config.toml
n_layer = 13
d_model = 128
n_kv_head = 3
attn_scale = 0.177
tie_embeddings = false
init_std_qkv = 0.0277
optimizer = "adam_variant"
lr_mult_up = 1.21
decay_fraction = 0.287
decay_shape = "sqrt"
seq_len = 512
doc_mask = false
train_tokens = 219600000
Each number is 128 + 32 x the weight over its row's rms, rounded and kept within 0 to 255. Layers, rows and columns count from 0. Numbers have three digits each. The size before them is the row's rms in percent of the matrix's.

# layer 10 MLP down, 128x320, rms 0.184, rows 0-67, columns 40-79
093:135095160082186157138151119132187152139114127108115094124068152137108129137150118095129180139138144133097119091091123164
093:162145171125154126098109118138075099156161161144096131130116118168171160142151121140129108129092107164183161104108084093
084:148075086100088098121143149130130065114111136140193079095130094157114181187139112137157084114129126133075123125145095111
088:114129107105166163133151151125150105103080095110159175146145135128230112098178146139126189103085089153149112109130148152
102:164116144105103157144116046150166107179154116103146076095092074121112138171122119141121045179165083086063136182115132142
138:136171157136170147157166142159114154145131093077119118102117093138104112150077138127167125117102170135134158113107139217
106:090185104128152123162110146138115126065074150118140091108099134095106159156130037119135089162128086146124089121114153124
100:148146091140092086103107106134135149130162095119089122106097139180120156089133059139129062107104123065194158116115126157
094:122136177110168127163107139096096153187131070119153094157074159109083124092125111145096120103117135087072186125159139108
092:070172112102156141123135174135146124158148120127107161101151143160116111163038101112134093059129158091145160104162144167
089:153162103129130116175143122090213106119194134102111092101162069116142159098162119065157111118119159095131106098171162129
098:117122124069111078170100088117045116101197165146161081120172128087142103136140133098142095096121143140070158096104169153
104:139143108139145158106090098165070144066122111110143134102170074097149146080122076141187096094136092094084163126108146120
103:126140109094133172156118074147196166128147120158060176091129087168092108173127150158141136161115104132109163072162148159
097:166150145087133138119150101178101137126098155135167163119129126109115117170112146124132167169129219098119137142159152069
091:138147132115158135113149124114084127095065168126153136129090178080098114174150164148227149139104153114085172158159129172
097:183145094123132133142127093107110132164168132103165072152176100132073130124142142110147063134125110144121094157123133106
102:120145104189133097076135141082159126109125111095122180084203172112142141087173110089099081151150119104099149117088113156
096:159113113075137098082131119152116151124105164134096115131103143095119108131099079152092186108124171061113104075157100082
107:118102134117136147136172122151168186099110146161128142130102109112144065119109195145141138043135093128134161089103139123
115:133123058147125162122145115181185135132120191116159143140153148163141088129094147132171087117183186141119149178121111189
099:150088135136108189203098121154074127194146162091135047125128190152151165170130183152092108139156137145106104166170059114
095:126090135064178143157138144174153114122102053130152083143162123100134099151176150072118198146116186150144068122141139139
099:117139123096154093203098146159200145077148212120124084111137138096166157128181064108121115117159149106078174192168172118
092:128147128124148163167052116157099201087159128160142136060171067127158160119102154184154123133097170151097077107148183085
187:109056179099168144125221116150119140161139110146117140176173135168143120151083137142108116196141142152113177175142104129
100:095123119149126188117119094133117157157146109122142104107152117178123106081103095132110124114159093108096105083133062051
095:112133143052211133141197149189083115125086147166127072186159099157107109154158142147163123160137139069172130118124152140
085:179108111118180124106133094102155157141113144168100209102140128101150165140170065097122120080126083191145147180140103158
083:095141091115134176171150139110188118139142119185166111138156088134105142176132083165080120125117125114143141132139103120
088:144171148121159141054154108160119084111093092095154131140118138147170174103126135163180092110156167094111090130130148101
085:080157106138113135139159117102097086142120125122145116070084069209203112145149134093107100155107159139187098085105132118
094:150107150113100163076149145112115142105105095117126093138119124073081128092118222096138096150167132151072123155110151118
087:123145164155095094167122104140124147106122149161135122181091149126151142128160150121099135112120087113157067189165148158
088:154110188159074144143175194108129110148175113101160101164108130130133148126108130194087100121148187147124114099176078113
094:155127110222104138172145168135122189168163083143071130080106091132194171087124121162125114131076109128160091118128170158
097:113098126116192137136133169124105077185105122097150057098139169080094119137123105122102098172166135109126076140110127130
130:147125073184116157116086188089102104179090052146120109163082150124164123147157109121064124129147161127058100149173193140
096:122145180201076112087136089119126106092078123131166105090181143051103140132115099152160112098092115166065118065156169073
099:172164111161159143168131018147085135152166083112119124148108106119150136172116077093147090154130117114081188109190114126
100:094061138225130125149148112130183090081109126097149168089151101099155056116120095110073151206128127055156135094074129107
096:087179123135130124156174064106180134159123118092110176147135168086158091078070130119090131186103074142123082205166098130
091:093136141094124100095185138117149150055156122132138140129136145148112123140111109088111109128137165172110130139122130125
091:126128117148123085108125137214194066101103139133133160133120135160134137124149151116116097137110131122121077111119143147
084:105158155058121090105168084140085119108176094123134101160186127159149107151110137103126116178092163126161099122160091081
092:167117158164112119184110123098100131097185099161145101116153165115194067129070142134170110094133144164147137152127114156
093:086147109107156110136152127133171130164140125048113139121164139200124139133084190158124108107133149125138117141111116096
096:168104159136109105098105092175167116131164062096138112064137186083120196106075109107142150143096140161122096107126119070
182:073183156148093091125103103045106102102071171129111157130150094122085153156154116107143141090229107127112105108087148140
091:100071102153126196129102125126165127136156171085177103171164113112121124122128106113125117141149129142169123145085088098
093:058182108116038199169155114085147130134150094117135114062162089078180147134080120106193103109154145148131147164169134097
096:106141083082179049073148129149145165192090141132143221138179147162141142168143112165130129171134134059113088154128139098
097:119114151155163122137119090206097172110149140099106149172108129095092083165176110142124074135131191167164140160159115173
101:137085102137142104081088135093133096092128136188167077093152121081088063082090169069172122134150110137147164136125173092
091:145135185132077116146109181110130146144175080125111081120122121164131151088149061150093124144076100115105116108183078146
102:107093106140095184146101168143112136150154087129126164124112114144067165126112101131123151137135131182102163137120109143
099:084164170096151085162138162064127134102171123209132067086121149165166106132173144112124155080122147111138150141125160130
096:174167114212204094143143076128124114132170125131083096133135110162101121136137066154128129123172098089117193148110156122
101:118105106082114124171166222168090164153109133115088109178165067146110133184176158148164148180121133102111093158137122163
093:125075117142140141116086122118102114190106117152100134162122141165110102131093176145115213092109152170149122091102117138
095:117068150122147138090121148099040145178128128091200150172069101099115081121108092143102149054140077147164082113123098105
103:145105139157044140167122070130164093177152126081084079119121126109107082056049188200152129124139103123126134170146081149
103:113166103110162085165151139138125117152201188170122110139104112099165152080115150109106152173136115139133080110156103089
087:089163156136096108119103095100114104153116131164107102145047094125066093082130093087142138097146099116140114132121102104
101:058146108165150115172116158110103047096079153111124135141115107118128145142107202168149049098119118126156148107091099133
091:103117141160158093103126160135119080155146107086170123151169103098156190079079090143149135164098133126132175141111119179
090:201111082128122152149114085145208131093132095086161105113136141121151091077109139137126088145090150118145115106068083093
094:124130110074131129096150154133108098133126117166102200181084167100006109028156126161071122075127081128119140136146129090